Weights of a small transformer language model.
Size: 16 layers, 12 heads of 64, MLP 3072 tanh GELU, vocabulary 8192, 120M parameters.
Architecture: LayerNorm before each block, biases.
Training: a variant of Muon for these matrices, 903M tokens, 13785 steps.
Each number is 500 + 50 x the weight over its row's rms, rounded and kept within 0 to 999. Layers, rows and columns count from 0. Numbers have three digits each. The size before them is the row's rms in percent of the matrix's.

# layer 7 MLP up, 3072x768, rms 0.129, rows 1315-1455, columns 576-623
103:431544481481486418463481482518472494429503526536507371469481504502496442548435497515593509470536480456550476449433527409503481446356471503513555
104:561594533465526491507563497616489521605501482483464491574560513471536495487462489420468464406501436478522460526484558468512561540446456532507503
100:455431500446507504490599438540371561575491500555497545474440487590503403542534443540505492544494495522539517525501527449520545511517487531504479
097:536473451476529416488483530479526504539516519578581414457414448386447446527432494478604476495463412503423520347492434458466510411460434419568476
105:420490432542513528517541498449518432479433519462494541516532457461583405503489527544575528542502561640471483589526466583489526449509524571492455
101:498596506458517419538492583412546561525463430467505517418604513465475447479392511511427484473460517442591438524541493577440494648485517537526507
098:452485520547602475522442489411528443540561461557472545452551500538477362464495539428489473463449517554539467453467466536507473409526527465444601
096:414509560528534455440484497521489485495502478546587485451491539440528489399479472490565486513520546534503396465505540427593466521517553462645524
100:449484404474542515505473588519553569461466405490478494556418460562464506424404464496419501449547507528516465527494506572562453444527549582499514
101:583502471393531471505562571491593495472606565429562524514551570448482417559551507537573449428534359495484558515522548565621483444544585492486516
096:427492479422484545434548499518553470558419423494450440514519460600607526538423485449366514352544448569476581519524522453578445503464432607585471
099:532505562489622541575451481404530479381427499543435483473571483514478519563476475505563516449483447442510469510502565528442501523541420452555502
095:562516517600507475471542541411521562505529453514475532563485484495481494413461515540517521561512447545484520526565400495534473468541469491477418
108:488493503525475463531441468496509376492513535493449484466502485465479506531558488445500399480483490570434554538574539454510442421525393482442516
101:502487470518433541510439520535622478449461477561630569503596460505545435496506508455458529463463551514430520497507502459450402495520554516575564
104:461545499520535487403466435459460542621577520441616488476412560590516419603541570509559436526460515452458453435552515519500404489471524531481554
100:550511560532454494518381507485457448567480475516512491469532546581477445524606423450487510574484464476578425473496541597487465444526551498458473
099:409628426488591503537544484450507393544497554416460504520526518498449427480558478541432407517514579580513428480436494630513566521481665429540509
100:495491509526517444467503573526520442474490553445438521491522553464472494457545443604455519516529511515445534532533429573480484564491451459619461
109:563583549517472539530482594489502563475567394530522549499527506497486469450539422548415495444449510403466385500515506485520554538559485555544435
106:492534516441484469554502505607424478473543535633491369513521663448488546527493589465549617482480536648386439461526431638502531469510473562459440
099:552560435598562401354562539417475480466600492488454480546477487539550440582548481531497545503469460514487525521548516447469506461547458562530531
098:487530478552486461449522514539502501511483381454547542473517492472500554471469458386485505432492541573536577407501547475526494483449439521537465
107:492517443481515500497432440472465542504479485454465546497563489435457511519470536473505498650515482426474378530569557511429511519466415481538479
101:455512524514405441542495552482565509533471351490468514507528597464484436531508555419518446517500518563480484452514558519490494531401450560576481
096:483447554484522508583477452523499454578480555483466517505434475592468563540456399557550462468455438466496540565462521532546486492476525508493537
095:615470466451429440476511532506452460479515456550434571514420492369493488607575528586534528554545471494458499553490566435525509533481500574478469
101:457402460425549472500387574463540511597510547575509542479534490451477562551479513480482497541430512478469506499481552537485549415533574508505521
102:530551547524588511508620464456483456517513468423528484523517556476463483464474485483511487426503547447444554484571530464470539446510406594583526
098:575462482423482501448471419443519520445572430500536490422445542476479409476560553538551490610467464459508454548531486498466460499493569566525474
096:447463456490553488480524550497525533466430476508554546531547478553567460452573519517518506517546524505415502576509528454465567473595493489463447
100:489481543451511523494512462565526424486472523444512502455585510530465421504531515584449550516538475430469431476507568491604563502559446467365528
095:574425560531539545528440549557424538522431526575551458526519469497492521450431509472519518515525476506417465548468531517522508490514413399465459
098:487540526491534407509426600421521482514460524541505412582442520504526477491520477604368478458471507442505502470466479476437492489534607536449623
093:485437533419446563505546444536461473496579528570599515630427528557461515652548423538374513470610517448538531494460484566545462466507442546425461
091:528479550502496544457473436469463443414558491530507438507431393512449490543495526509500545514506560494494460529475366519469518437404486531501414
102:513513585551538542447522538480512524504455486471444587415418573492530450492501454584462486516535487535526417529482514497389491429499389388541467
104:556561412471459458501537513343539505426450465490614489505439495530545554501459542513536516509501485497435520431530554452424487498488539555501452
094:564515482547532490521586503511561508460485558428488440447493508523516496497472560504456478527411532459456492524582487530504535526464500485444525
106:521421460494467490570500491567458538476485442499535411506482539461508516527509576449615495418561460484461576500501480469524528465562520607495469
101:516550513460462556631513494501558401504431405493583514483554550550529502480459411542476541586547445491441502620544502544574478463456474472533444
103:536468481499560493481602472467515561528547472450604484527570479463579549457459462501479587492545413413458537453474431564560464445532551535446472
095:459476517462461537516495434513433517506523508515502634445441524540431382463476470506554501573454585486458534467578519521556520545520483491474533
097:480477631530589468592566509472492529570530516564467561454506507461500561576570438515524546578533466457488541606510520517473491552487487483535475
104:523601530481521524477514418479595502490508517535477537545474508537526567530451466483566549465403541570572480506568508525487486423474539501566512
099:584476474501448514439492502536460480503559532531487456507446502481512544471600501637430525508496464552526449647468522514440527540410529462462603
105:632533520545530458456619546488530556497541505569518467577529524487569499525526422468554610422487548490462574576453537540593482496501624564486584
102:597525512520448535484465499500510541475469512492611533549481492528393584475529562488606478502536425515490459527579503460575477533462423477452476
093:452410569516455477451460562510494459608513434526557498395513514528449492582587444493555600488457520550519540488495629447558570563558440540618594
093:495508489584540490515430448453464504508522504507525523534590551455555481562498532593568502453463439425518424483465587518458446533465618491525546
101:518466432483587446503554552494485542390467544495397490522460497498520471522554590586479479596473509477511496524552467475473478427403541572424443
098:478552484471469526494435515488449487572452508534509427530453450446587471526456454503419428513458431568537508540466486499515578474493433569563466
103:527470479546533479494477549493600518463512507446557460476512417478486490503496519445553467548488526507449465528480526540481463500517425524561481
101:569453493580500414432534510514460537510490446437549504492504499500499450549557543503527423555464538488513477505400433519406539526545417463490545
102:546523441579542537529527514406461402569464506401468479523552562452536551507424450418434501574437556446535576517543555488429453527487564455506479
099:485466481583538394541530434583442577415468512579520492451596475478489401496520424439519388493522507508481396432528490569585523520525580599529471
098:581468485502529502546464450467524508565588443482494580505478475478509436470450497538460504458532624489491496508524477453513436566521590481518463
100:444510541473577488560411521462582545501498578554504438492380545499372529460541446564471523530563537505548515538456433436541494464531458504413375
107:502462577500545479439495497469558469496535434481465548639513553465560406530529568523554475470540433540544467551551451545554555471459419499466560
099:504475405551436550582489594536496515531497558542452406451563532452488537456463432540376521548567476537452552486504586561507454443540497480444447
099:528542405585518546444495539477581437411491429444483464577408490503468457465541455441453573470508566499452497485477506494558546553409400443442459
098:522544588509500585578460443499535422380427547531451498522503558441483496505481472533546487561481519503481551598494477427440550478476470523506398
101:588539416502529504559506554637520451464485485483547473447405482524465483528535421423452487431474525472452521575493569573535580527467585429487551
105:487571492437583461495507474512512489505477434409450482532497469503583546542445473468521513504486542380508541550493569532466516498456394505476579
108:426506563497574526489467505487495457457462520513564481530552533520495437619452408501547520527435477554509515463476394520531535501507395538517520
103:465497544441482473499490539479524478578457548464437434530516486525561532539476485481551522537552514397559530505458570427513563470478588371559502
104:534458440455518468440473473563475448458530488477598509557418506377544489453609541511450489539496373516475462585539557476484509488497513518514561
097:547500582367391541425491513442463576436551598534486561471554543521537535508551422500444529509525463488452437453617537451525427538533411571413489
097:531486582490487555545472505425467462471499538462525578532491584518539465476495503568407476469554559438492528462513547532483486445460487449543497
104:487495574463500448467449491520530552592447471468601503506500504576471494547544394447559472523488528524447614503526600480435473503444549592533417
105:508489526531527556444549475505536449526500466537505588475504498441437535503609472518529504453507414514643418480477586597493501477486479530515516
093:483526559446469512475474512492498513549562422510534467529529449470503488426466509504508496501461555425518442535422448528538529568530514451507495
100:588531492520564549496537585456532474516435490496480502524556547455481497554617462631438534606571433511568493503550594526567512547519571501569511
100:490540535547560506610544477512496526516433516504563603518617489495511429501507430507461408519534456537548516528494487525525493450496489465485556
098:473518454447538457441487547546543514388475574661452512590552517651485461606547425474513494515419534426514462489532500481559483554609497493523540
101:488513477560560551482496570450538546424466447458481434422565573421492417561451569548431546467526519490536516467437499618430514501437409535504513
108:448553480456591402493582485461577481526458507438499503513469586478513494462532495517525542505610536642477501524528458455469563489531552562451551
093:525472577482533476486505527475483579474463557575535358467522546502434496483445537393490558451549493582431489470565523548505496541520417567457473
105:482516532571613562454540451509545404468501491483518450553533472526497480549478598516397467543544552463481516508542563521552468514450473524439427
093:482587473445491426500485568402494516513523483552556434531501450432512481569371549512462473420540493467498609508440463498498522477501519470460506
095:483523443476462548490465486595428445550536596521477533478499446543497509478535496458450560528585536519489495539475408487541500470577514605458436
095:417447437488570486502463498476426446493485530495503463616565517430453488501457426543524448528539509433457562471539505541472423513349523440430502
101:479500533481492386447475536494523523425595476395522502629414516513404544510376511439525516556502508529451425459530503442546450396460464468419518
101:552425492533490456476520539493530569526537440523463537559380494469518390560482513446537478528443553540458539480477580553449440487548500520497552
099:479420592506499552520446478380556516552503493543566488494591481560463452514532515510514424573526621464404512513435505467458465469500504445470488
099:463516544538468481527466601443533540498441534498484445537476519557542438591516463463616536518463462513514491490488467558443541484530494490525467
096:482436489516506578485519507454418499444444522450533500585446520612489508488581479481504549492502508550467483633446530391484505429511586446516525
098:542517367418492484589501509511494505448521487513399532498528492549435515571570542586468534466468558537543512398535496476428527557479453527433489
100:553591489543412521550543601491514595474431501521421507435512491446463411491549501594501503514466520499433464549384444437456411494520471427512556
109:449678483492612568631470438474609430504491516504495453539504547543523495465571460478467504517483580470466468478510416565557539521401512486525529
098:488468507537418518462573566542568489481510471496650507498516561560522509515548452451529486507490546429524589457471459432495445507485503518448464
099:506600401405483467506561437561454571478560386477484561583583443580555494526371612457484439474439482475474467550554526487521487436431489507507594
098:545449572448502515487595504468510521530529527479563505514506531424537537485447601521584534530517492575599531410490637463561522537584493440537521
100:521480475432490542495494505543492491582487476509532438505536430445553537444511482414551494619465534531561481502442453575504485492466530531486473
101:540527482495527486498504523504607429465592546550604547495526399481491532487393488486516503494479568408453506432531631476614453525465492484436444
094:507436503543626445422483500541489454406497548412495461486547442562514463531537534499522433459475491515503522516554460436526603549496532437467446
099:570601493489478523591509610534463539455456541481458502488521409465500454553537551517497494473488516571538530510557498489530521524540447335470554
096:533523556453502471530433506500488551493522459463558476530439566599471475476483529579455524491505458523522624560532508537409535530483542642565430
111:508391457537617506569516539560462477454437482571542461424512512552535514488476468464572485464490535523504468555437491548589517463505463572557395
104:614458447450424527416605440543492501454429487445508552569494420535550487533504457430512466502519572502460651487591448521512552497415481552529533
103:561484513484435444460596538508560571446437435437566557537459612524513566486563567528535450537331533450456503481440553452635479554500439429489533
099:507574572478582553385497538500500470508475469402574461522490556459446522529400546467506507475424483516492591541481506485486476534472531418558453
112:543449526531538482528548482546499505448496475444511597504391434395456477566571497527504562427526546541518621414496498534493443472561479445460490
102:472528516519458530454554482525590450494507469486534474487419533428638526526504535463340466524453415516466563439453502514470498467486547495366468
102:491434511495481507518431443601556559468510555487472493432532552610502452415441510504489480593440486365448504418526593480532521507528357432659477
098:468543557527494426455437512416497519579480463459499512479501482461485460473389485519420576483510503561469513488571505506552453540531548544500392
098:484541548552478520534473554622488493458504489479556473454506474489482531558587483493458489476496500626532631477591542484492575569483517480466529
101:408430467496524526542454502410515476460470454543567483474487517455454419471532571499513527537493482414440470429530529580568438500452553526502452
100:495473430544417511495527409553413482471476388488469522558548460398482492501466460483488459519518455496552560539497542559600547434589501453489555
101:466537480394471413503497477551531479535469431527565508443428498558477468523534430490502484551556524542533514515508507504531483489526480513480642
101:477463452493540359526558539485554533493613412540499557527484484525601534527557528463443444595478550450489501481548548536495526534484577542479492
096:487484486475679492495478467492465482457463541521611461434447499487500518526522529527500411553433618429492572649597530485473520547500476501517494
094:472555579516479402466447504508584476567456413557452471434504509504462513535558515456497501547501484592499551578593551400430489427452571564486487
097:464542511541556483441509480470395500492433470595552474487521481482427474576586560489430490450591537540466498419438488465509529541488568449514567
123:401624571461498488567480470544504461487522441580492421500467434526570498427544547492571526522499466408546477512486502464533583484451532466522502
098:570498436523520439486481474566472395462453463531505491467501547415418405549453496561422465453408551440552482496447607528527521489569521496565460
095:442453536561569510585489429504588501431476501576529515469492569541536588464540556483536498520444430471420498427534398418646461522599536528475421
107:457450591451526452575450444521504453426554453486517516531396489490579501469493460574485457546552586425472528477504442501396532530491517466537471
098:511476465462537424435489499583430478476522458494435445507516489529551504574456543490397497506428569542455533438570457451549522532552560512405491
094:485481487509380405502402568483469460483506470548483462515511538497500512531501462501527463457452489599533445449515507473533530475493543443586455
098:494510480446495576517557590439517467462516571463553523438526522430493444477496540542475547523436521498537486470508514464508543641539601490560633
099:503601448497441499491526508538436555405542513451538526490551499465488564493524590420429535532446470417446480488460649571568470534430519443542437
094:529499461525473529443582468475489501472578489459528558474600552501504539418486576485493489456484524463552499536508552549463535396544530527389426
097:426540497488411474595415533470535532486500485549471488506419454446548477488513483542427510551502514492556481531472472582457558586590502523515439
098:485497510445508452554454442577524527478429502573527505515564501494560488546428429420489404490484474513563456495508557396506562467482516525478551
099:562505486516561356561513516480567425468442527429519429442514477539470469524512593417485414563452420473506487607517454445538535494581609490534482
099:492544508473554604506532451434466459519605487544402503560509516468519443562480463485459507397512555536441533442521465448465523501441481527575465
102:493428469489540478616550560505556449502437424451472538509579557481497477484512539579473465514564465479477482490468476456443609519508552507571596
097:463443431494469441496516583546542445463504490437527479521574432524505541355488488461410484504559470372486555501552515459423529523521559494592445
099:557456454550476548529402512555462527535521426499505573435503473580500492534485494567505494502470598459566514491450571539531540486500420533503444
105:469557483429489423492447536405563466443478506598545426554452527541542492533486413511574498570482491508562468544479532561470491533488494512496457
099:464575547423402492474432482481532421528417515532536425520507500529426378501491472463459510605522460509455481530505505509436509545543527471514568
102:479479592494486528492548565404526481472516464507568491581437440454537499446587537498476513499496557590498522509554514496562476497479481488459458
100:473486525411480473493506566511571501552474451574536537453480407523435454440559563513501534469576503536412494443466526543506547498477529522569513
097:556453476523550616518451539497486531529492457449522507429529495477460456515438461567429573547541429381520555548573520463554493568532481474475514
099:464508482566435566500561516485515533471485540490476517601511486491504544519552504444501495415530536590468522567464508500527533432450518478534505
101:539518568452479539471497491547498503588549473537462546532531448531487468460433513488471466537425481547477439406507469454421589474515499572489503
102:488512505587468525510523473525472608469452466520469518549464557572459417516463601501601380511500447584501564502552516562500508385497361524503563
101:509519454484523539523511542447512492492533432443469441519511465443511714406473519538555512511474541529542478478508392458453439500515466513454602
098:464491553509561523466570522605534384422565540493592503449454433503481417525464531381527547477495560620494516435558466515506541468491445484500456
097:560464479494419496485434492484474497434520536535589514517533543513528531553480536408556459571512483563457474570515449488506409440498489529493510
# layer 7 MLP down (transposed), 3072x768, rms 0.0442, rows 1315-1455, columns 576-623
099:469500495514540451512600438427499459518391435498526482445501579552472534446426515483534534464513557553491567542490544544510562457461594462530532
105:456593459443439510574494506602547475526520496463562406535407546460433459550439514538555461494493550439588574462568480514525509500540536574494488
100:516514566584474542639499406489481531559574477503520594406489479484569503469573555470472512486514478497492519448506473523473382484449537514508518
099:536572519497504412596509535506481562568513446548479595523496503508477509526428536532537501469504495439520544487518592497481517530472470531496593
105:499508463441599477434500479559436488522500509540493578494471532476499587476541559480551484465440502576497511468533509471520452443509437469678460
100:435459452527569526495542485526490438525618463530526593431442570485546507454456455522575531516513524570501509503512446493452529501529433466591466
099:533519512462538428451503515460383508466509509498569472524426545425503502527511583532480440388513504450542467453541602512485510534461573556448522
097:439556451494448476468441551425528504402544520517565557473495533604543580541447494487528570537458584538497408561421580492456543537604498476485449
101:452588466523597527468492450425525472519478451507579490436441517559483483512489426538480532514474559541434516476525427529559520436440472470530546
101:475485529401539473498445475560447564526506442482521557450483535573517502442518461527438570479508537498536463508499484454546484522443513509557539
093:578568559519463496574442432482480494507538483591456565557532459524550530504527569559527455485491542361562534522577552485512472399539493483462594
098:524503537534473495469474518462509432515402478526421461582465514523535523434487546434545440548475502530513489524481474500516417474392529514533535
096:462555614478523442515470478510552469484491497451580492523485428438493522429440508505543390421445500450517462561455541451522494403391505391523485
109:560383406509552461539500621400521583528509518494448438498543420542479471501482445456533553469518529535498517601497447511458587555524494556458562
102:418482520520473531494516470503521489428442586537484457511490549428414526552538452442586508581514398514468545500586509449425541507500474507505526
103:511522520613480439469502536561506483533520469537476493568493558522474532536460465450486398521426452508502500569464566497453530569511538456542533
096:443527346590535376478467559467444537422437519572477457510499589520464492505519490569403463511446471517434510491463491457488527439578534638562455
102:454476506435493479472577544465496515513483447518463403482559536479484473527546529430556450500433469460581566529519469550566488512534383505459536
101:490495490479467496390615418482493602544437582484542487457519571531417491486524494595577489488506477459462478518452539491549444523573475455519493
110:491432531492448539383496524486605603494529458461528651514477462573531452398554490499484448494574559548386426535438493508536573559524566458455472
103:437611494431567586527465472526563469501471469507495506526509563420534417494481545456463463552546543489544470574449624460471588390552474586568489
101:509514536453484458550540500503408517415448556415556463471669485518580543600516489455535486494480492474578472567501596504478526477500491527516480
097:464461460509483500511451516519480505566468488527486510468519460509565506407507549536427534498540457552502388506527575520450530557506572483473543
108:476535529477395554509525491424480483503502514482526628506501421455482458532366536456548491520451470498492501396489569476554442565505489449436603
094:372495518556473491484469564499437479441477459382528478561515620441565536546378518462499518498487481582595507499488495488475454480610528466489484
096:424488474473435474555589547550440576508459498487487474472535568475438532457561571471439452500590547576467468514574523543577467530503569563535480
095:522388574534552503418451475519504440504475525492470496567446516559558564490579463455508512539625456459498466493453558532465514520580525536421523
101:491490434546433598502473549535479589527604493584444540529503457474515498544495505498468522528531358479548519531531480487502433526543566491565584
099:603454571617461400545531489448454473399554513435506426555527547432598500485499524464434600458516554464497524575450490495432540425590540550428498
096:532471427509554494543577433446394478505473406428465537548454508527508542451388505504408433494483461450529451453496523558543569503444427478435450
097:448600511541516475612530444483549425508482533456411584589485484526472511542465437470446663434527572384528451551529511453550444581448436458429483
097:498489555502473496486547527414484422483447476497524474487445535523482544542517480587562511480479574479524526507526381449488436419454550465474450
096:560512535519565528451433420452465562583510450482428545477467453551508455453636489456474515566540533535459511440411537455418511545432387471495482
101:418538603393502470498483617555555568525499468525475478514502558540545488527574510488498497527460433364499512490535550549408489539505493441510463
095:533493479488542477572503500493532444552588502522441490500480459568493530414410532564468537476502543501456482486512555505448453559441644559549505
094:454588471456483557480511510422430576522565581520496524507353502453528484546537553493478451457482462451445484589489560475558484519530457595500507
101:509565542463461527532563455567374499521540527520577398398500514517508510452452532504493550571416534569500521508397521584482457536453497502437511
099:524460429427446544533559461522487517487478439536602497472449521440532508526436512539544531416517459559578491431426429466456465443502436480486438
097:468538493462485512427430491437441452556531527541473551636510474549411550514533512513492563449531545503498487513527535548511454579574553545561522
103:439527471390530505547534508427488485559515451459507514522461436529449576380516565516488487531415502540612422429603508552606551494459500509587469
104:503458606468525492465407491503558534368520560541472441644478514518463534462487516506542495513430542550566498571562500449488513513562525494470424
105:487554503458434418476537414414470486573476447576512600555448443531455565475524501519486443492504532456478452528522521497508425421498475506567511
102:575505511543571479546481665513549502516537537534533546518517532467537588525513508529530489448603470553467503546527493519410485399513509426338529
099:498520474528546387510499482538516459498543474522325521509425510460603454464478489522603465453468443504425531445492477455474576485437495480462539
107:505552500515444524482498511469523602522538521460489571518498537567480504544489566434467507414442550473464478551520364405438441477495507491462494
096:518506473415419516486537528407413468612558552446497480461494492499532467531487485507446463430467565495616482463551533502439553452568554555501456
107:478449573426473528525567584470515498534536505488526509414540520462583622536452448560519512544502515542561528587418490428516460507471550565508482
102:480459502528506470458565521575457499458493486452433596484480540471450497508501482474474485586586549472494476485522553505421509431468512393485437
091:521478598544515472521418496480489531481419578499538485584481480451457481474586567479508403536543424400589476468530424437494487491503490490574521
091:489538522466488452530464497522603507459576502536547483501405548481514556492551506456536503505576353514490418481476583408383429503571490487467400
098:483433534450559490460442545448455522543400496547454508555535457511483457523494464536594480401528475511524533534431480479503509480490417536583505
099:502517534475546498455447551419461507543507552543568461460440490509598527523450493530479473509480496462485465545510526567591465515514482532568474
100:470505543431549467526529456524493459464531539532511451463513438537510453494514492566451487448515510411545417509556405577532453507564477516541583
102:479487447469553449532451534454466521443519590579497423528555473596462485540523375516451474524417509461586506413493484509561607512563415506557492
101:551487546558549495483428481505467520512547634516526538515466570486520488452584529477498535541558617488376496534448400503449442552507452455528588
101:371501549447483417485469493564570526571447497563478439501486454534540513510531453565440472549515470558519483536553468528566451502572549492452488
098:490536487502549539538520485443440467563522464446560488460395442400496516481559487543507478486528577476492510501517445526445545480523504419501375
096:596453580524505570422493566612536503459584513539582399536402561487539512506506450554385537543531555365432491553500519498432426552548478461521582
108:524465516435324557514561410493560475577507501405480410505531438531662542452404514554434475605467426530495516483467516493571502444550556552502533
097:556540537513557434540456485647512466356496431458521443528452505546581522472482472541527408545394440404437507470481635460524459394447476553498615
091:490562496487551534475431531506484618547459449509481534576434530552523483478437506411509497524558444513463529495524502437434499524557537466401484
098:484486469482565467533507538531487538397537491530512560462517556560519549515452498456523628490456460565501403481461592458530401414478474587554548
100:596584533481533419499671425462467516483484428492421534392481458506541554559506524435512507485512536510522434500448518497452482465498494423544659
104:564477510495421466557474537594474494531484444541516584548525560522509452436517544517419393470513384501583484495461664376469441467563520398413482
104:485514458432454521468456460502446493474486570520520549493544448516492543395444441515489469482549555439454463429459434401576518519544457427484549
099:470449549498494483486500444608517479450472531427446456527509487414595486458377533521450429411490482474543546529529435560525489557486524464383582
105:536564547467565487520440444445470416496422499492520416493492513455507419553459536497455389447524499504476471452579509446466540474465571537462471
098:518459537477477523576537527524440570617507542553514496478496447584529537445471554503465467465520592461503504594493489460391492546581493462464432
098:548457409482534449501477528546511503520591520457516455484510432545500396551482483497430460558471609496579539479570635549507520544419559477493478
103:464556533489455460400436525531555630524549507508504521603428397539547517534457543442557512560421544448472574514535517557549518471470485559535552
101:463458480515485535469520552570402575487482529506521492587555451453458441509516529486494484453504484599463523440464460576563460537430506536512562
095:556586474569527465456510432481492584433456499373514478519508440508491464509502489520417507501608528482493572477480511412483491582566428418439539
100:532540490477521540606485390521439473520587425499519572533489528444504521517540535435580577502597530528489556487479485556482467564545424595494476
102:512498496441549552495389512514536471457490553522505453600529579546408563459472529517538503471463442480496528443592494477384525519480473483395494
095:515534460456423531425531422550567507480515434527475523436490479532500556509548504472534387502545496476465387529543446416445486416464607450514522
102:501498529498498602578537435482504495551481475586585561435519493440449480538460430509451514371508423527474464566459452459587538519465478440495443
105:524471451484545425517479523525495503469522372579498579508472573570456538566522589463427465560573558469532572512561418542530467451460531535466466
095:529513451592476498516457493449501472511496513450520574601487372372548550465535496555569533471507452441492487445461488469467570612472438436519505
100:471446498489455421464434594500551469507516536508516478401553586434594482519449501571478400483497453550471520481474467416455442507476548545499553
089:601449567522521563394464424476500522464405505490466486483467573542474543464571387418464478607506459560535434477469539466527567499532475474469556
094:499541544426480429418511463507518563439493501515505456551497468477548502498480493495469412526437492530455520429508503463540582437500572490513434
097:429482525435512551525478511414525514547465474516513521528508456561514449438527548502511501412571603527603521469496501555603389562548621487534455
101:443492494574475512518522502349466564461494670509494499465566529548584463486453535494502493511471513531508458442525597440573605464498481413458619
097:487540514455477466524474491546547453450531560560412477415457539405460493459493503510590527470557530520476447495537423438563470533580450566414491
101:473558484382556490572557486533458519491472503536456476389502436420495502419510444510535470480484579500545488473540476470494615514502464478485508
100:537442493557589569508569389500470559454527538491535460544470503518511445483476481485514344480474527506514468501499594507550600491510491558520522
094:411549503469520480456502481498380542469509492515438453468447458413559378571515425541455402394514492593501497453531482429530383543581433500428541
093:468402614518583536542533423440543544491441483467460522501484462537484431499492490474545486502596516510532507507519468473433540566525442497516493
101:517462540480502565521492436564537443536509569535550465430537583530505633561471500578439496530510541442526464533472520520465508518515486459535605
106:475467472540530476447466485414451486479649561560508447444493451428593557409471469538452515471574466601453522440514498477462459474580500504567472
099:501395516509484486518431525472515486396510500449501579593511512434420475472572524394471520394503580512552519508512486561518540492539619551540532
095:578464509547556606417398481477399399543467469595505559429500501510472570455541518530441405398495536525531522549481487524456435427634577542527448
093:459528652582407504511474565473486539416512504466609489494537569412473469555415490467485528493406448515498466540528443411536581486462492494495580
098:541584413434372548511589368510529542461402504457581490514554460577529438481492560428503484486517505529451540467551472469497510460502453477512512
099:503484504479433436460512621468516538493484569481469412574476449433488446554536556502544554514442539538496426488470533442544453542503484442579550
095:491487439464526514414684449553502522538513515510484417460562391422512524473513526477473451523544503526507464451465492474561529435488513568388502
097:417555578485493536421539453476523426530467508485470561513429552420451631446561551465425468455477530486517464461503510445495522467496506477514575
091:424512495480603505428576455523564517601472504485454601528515456527458503460441576493555504551470506493505539549470478468466455467430492440577588
108:358540541433489460502415556548548475480531460536520553452516440497576501536493467497529496539377605547553403452372469559521531578593442433487478
102:487457538467419559548494506488524460617571544477450514424560542476546529477481554433419478456483434581432542476496479478573627487436578475573440
097:477490512603480485560595514484571527534489499486556528496457479493497463502621399526555506554505420395513457522467489455606465435419481432481548
097:469478483504448538491473507500481486506545504573477564517520508525519527498414434446546402463521460529462520488454524486581503550517578477495456
107:481544484508607583479470441616477589482424489412508544484486547539532451616527489515518550502432514450462508513555502558552551560505519555465529
104:534563454614518452507426439569436489488518576500452431462552564538460457558472552499455440441450507548487427487456509478456582530431497460525400
104:556522473520510447465541553508554591467534647585565536496571478555553447582570536486416494531490588509538520535545478492494510456404469515617460
097:563554553549436484520427471483419473515563489573563518483416473577539430515458454466483553507466538515579395489515517493562396552494473538530458
099:465353525523506488458465479497474470402566461483535510536429540510465497501573618467458442520495522413491419521529552469504474455478472487504490
101:594436492498430595481480468518568440510491486470505569539442504544531547565513460465474489370475440421547490530566598543474461519510510449483488
100:485489486437489530413452471532475512530584541581491614508470429467467514442493424432384477524541440461485430482423505618452503502494513579458514
103:485503474528512588534563520476466568499534512528614542561443480565540511545386466545465570489436453569469439555498446423518466464480464544524532
098:496574467382485472492609447570462468492413420601446468511513585413446534518558482568494526500541489575468446536501467439464562535550501527500455
099:565486513448513550545506564573514503537430498598508472548467539536629367444507444478580463480558475471474542463486558479444552550551517425537518
093:492511534472480544534556478449460450470490488513469513479527487577476508433441495485469454474470523542472491518533578522506506514456507437510434
100:525550419436436526524485570537571442435497568428516432440550399570574474519475518475546529449552510486491557566460590425465607470483464492456499
121:483517491545511530474530461412508597547517521492497449544541453483569452516431512480499481510501538655550521555537626577459414466467587462509484
097:451490494456561481522463473475511563594432570409559567479538366519570474458521617502559393519502452416477442466458368456501526548505466527489487
094:509514487528429559511463425575552515442506589540572527517453627485514456565552387462520471532471517539445451545522472517474470515514539433413406
109:447539544561505600552518462568518432447440511560390437368465414523553475521503577501450514524493508541535517415640451564460495499562497579434489
096:490586562560531528386609533517486535500478589495503454512402470497538535436548568469475501505528562494449522518532454522508541599508580470486561
094:537523513464589463538437532476399440520445452552455477511527554392601491504395474502444468573559460544472565493491499542386427486586491499506499
103:554580467502500501524543566554492434596426532457449527495542541481492496423477489486624454505471467393494582399530415530541566457514445510491438
099:487517475557493503545444457537549516443587567504587506497430436543530512448494474392485544458483523578430548477492547528535492571448548491552518
095:429513483477499483529456530499516479573558540468532476517475526494441523395464527479426527488526462465506586462581564466469580578502434409540494
105:484458445549514525454525496458423529409504491495461404467563497549550444417527486588419451427465512612482533534482553394558467472461501487512502
096:411550442507409556511368494495461571441498520368554556534488456502431477550539489482423526535572497386492598491455520531518599459423543475522486
098:540553537516560546403542433549570486582619494515470567400438511531512448494510522487476537490498486564470496587505528512602579487457645443512539
097:465458600538387401466529523442520468512498472491472446500507570470519526420558488447489461574513425522539500457549362514483377442527486477517364
099:441458486512467523533562501479460522546496480499517477520509471491509492454531493506526519484425443361485550512482537510516381574428509635439506
097:485472434542555505447486548550350446545512491481582423434437500515558416586544423419466537502555506500405541533486483488390388542499489481618458
095:555521623493489470459494474426478469471509405487434618456449410560438551485539413477432529453510563582590483504550438438472482375582515521580418
109:500559427549386494492413516455504527524538542487547471541490541451426419532589522513467495533555423539510546463485537460523420432553472484569491
093:476479501540467359552523501480490495542488447571538483457512467447608519518485515497491553418461494471509465489508559528487568419433443560487459
104:406411541502454539412523561500574422488520515453544441492513580460530460441486499508431465453491489512456499489538583460507434432405448551506580
096:453534507491418492437506443496511502473481463480565602484484379535488544566420434548602453504568508627494542453551487433465504513440499462488493
095:525530550475574442504549525438405535536466513485483575492480536557525451418456457470507469518495539544591468543446497496533617603518454498507446
094:509429484531442572487456483548560502523567485569543499574549407553496534380566489539444464533461513449493478476474512455517488532370442513582450
099:476515480493479454503477439508402461417542512466555481507480546470506503470534519498478502434492434443516485466522514551536517561388496492435584
099:546498537562484493540521470454533580533623462517489530439543466509460460470492517453426417454611540544429517557554512504525489473489516451489455
101:536417527512471521522567520474498493436541416532451574505567506557462453581509502490471504529478486405410489562546566573531475444409523538510535
097:484605505513531499447493438542528477521467513488570507452444533502572503530514414477576561517474500563492464599496601452472576491506432521553583
101:504520458505495566507554454582511566526503479454532542511504602600532470494461490443468523376496523434540519484476465499550450508537403566543503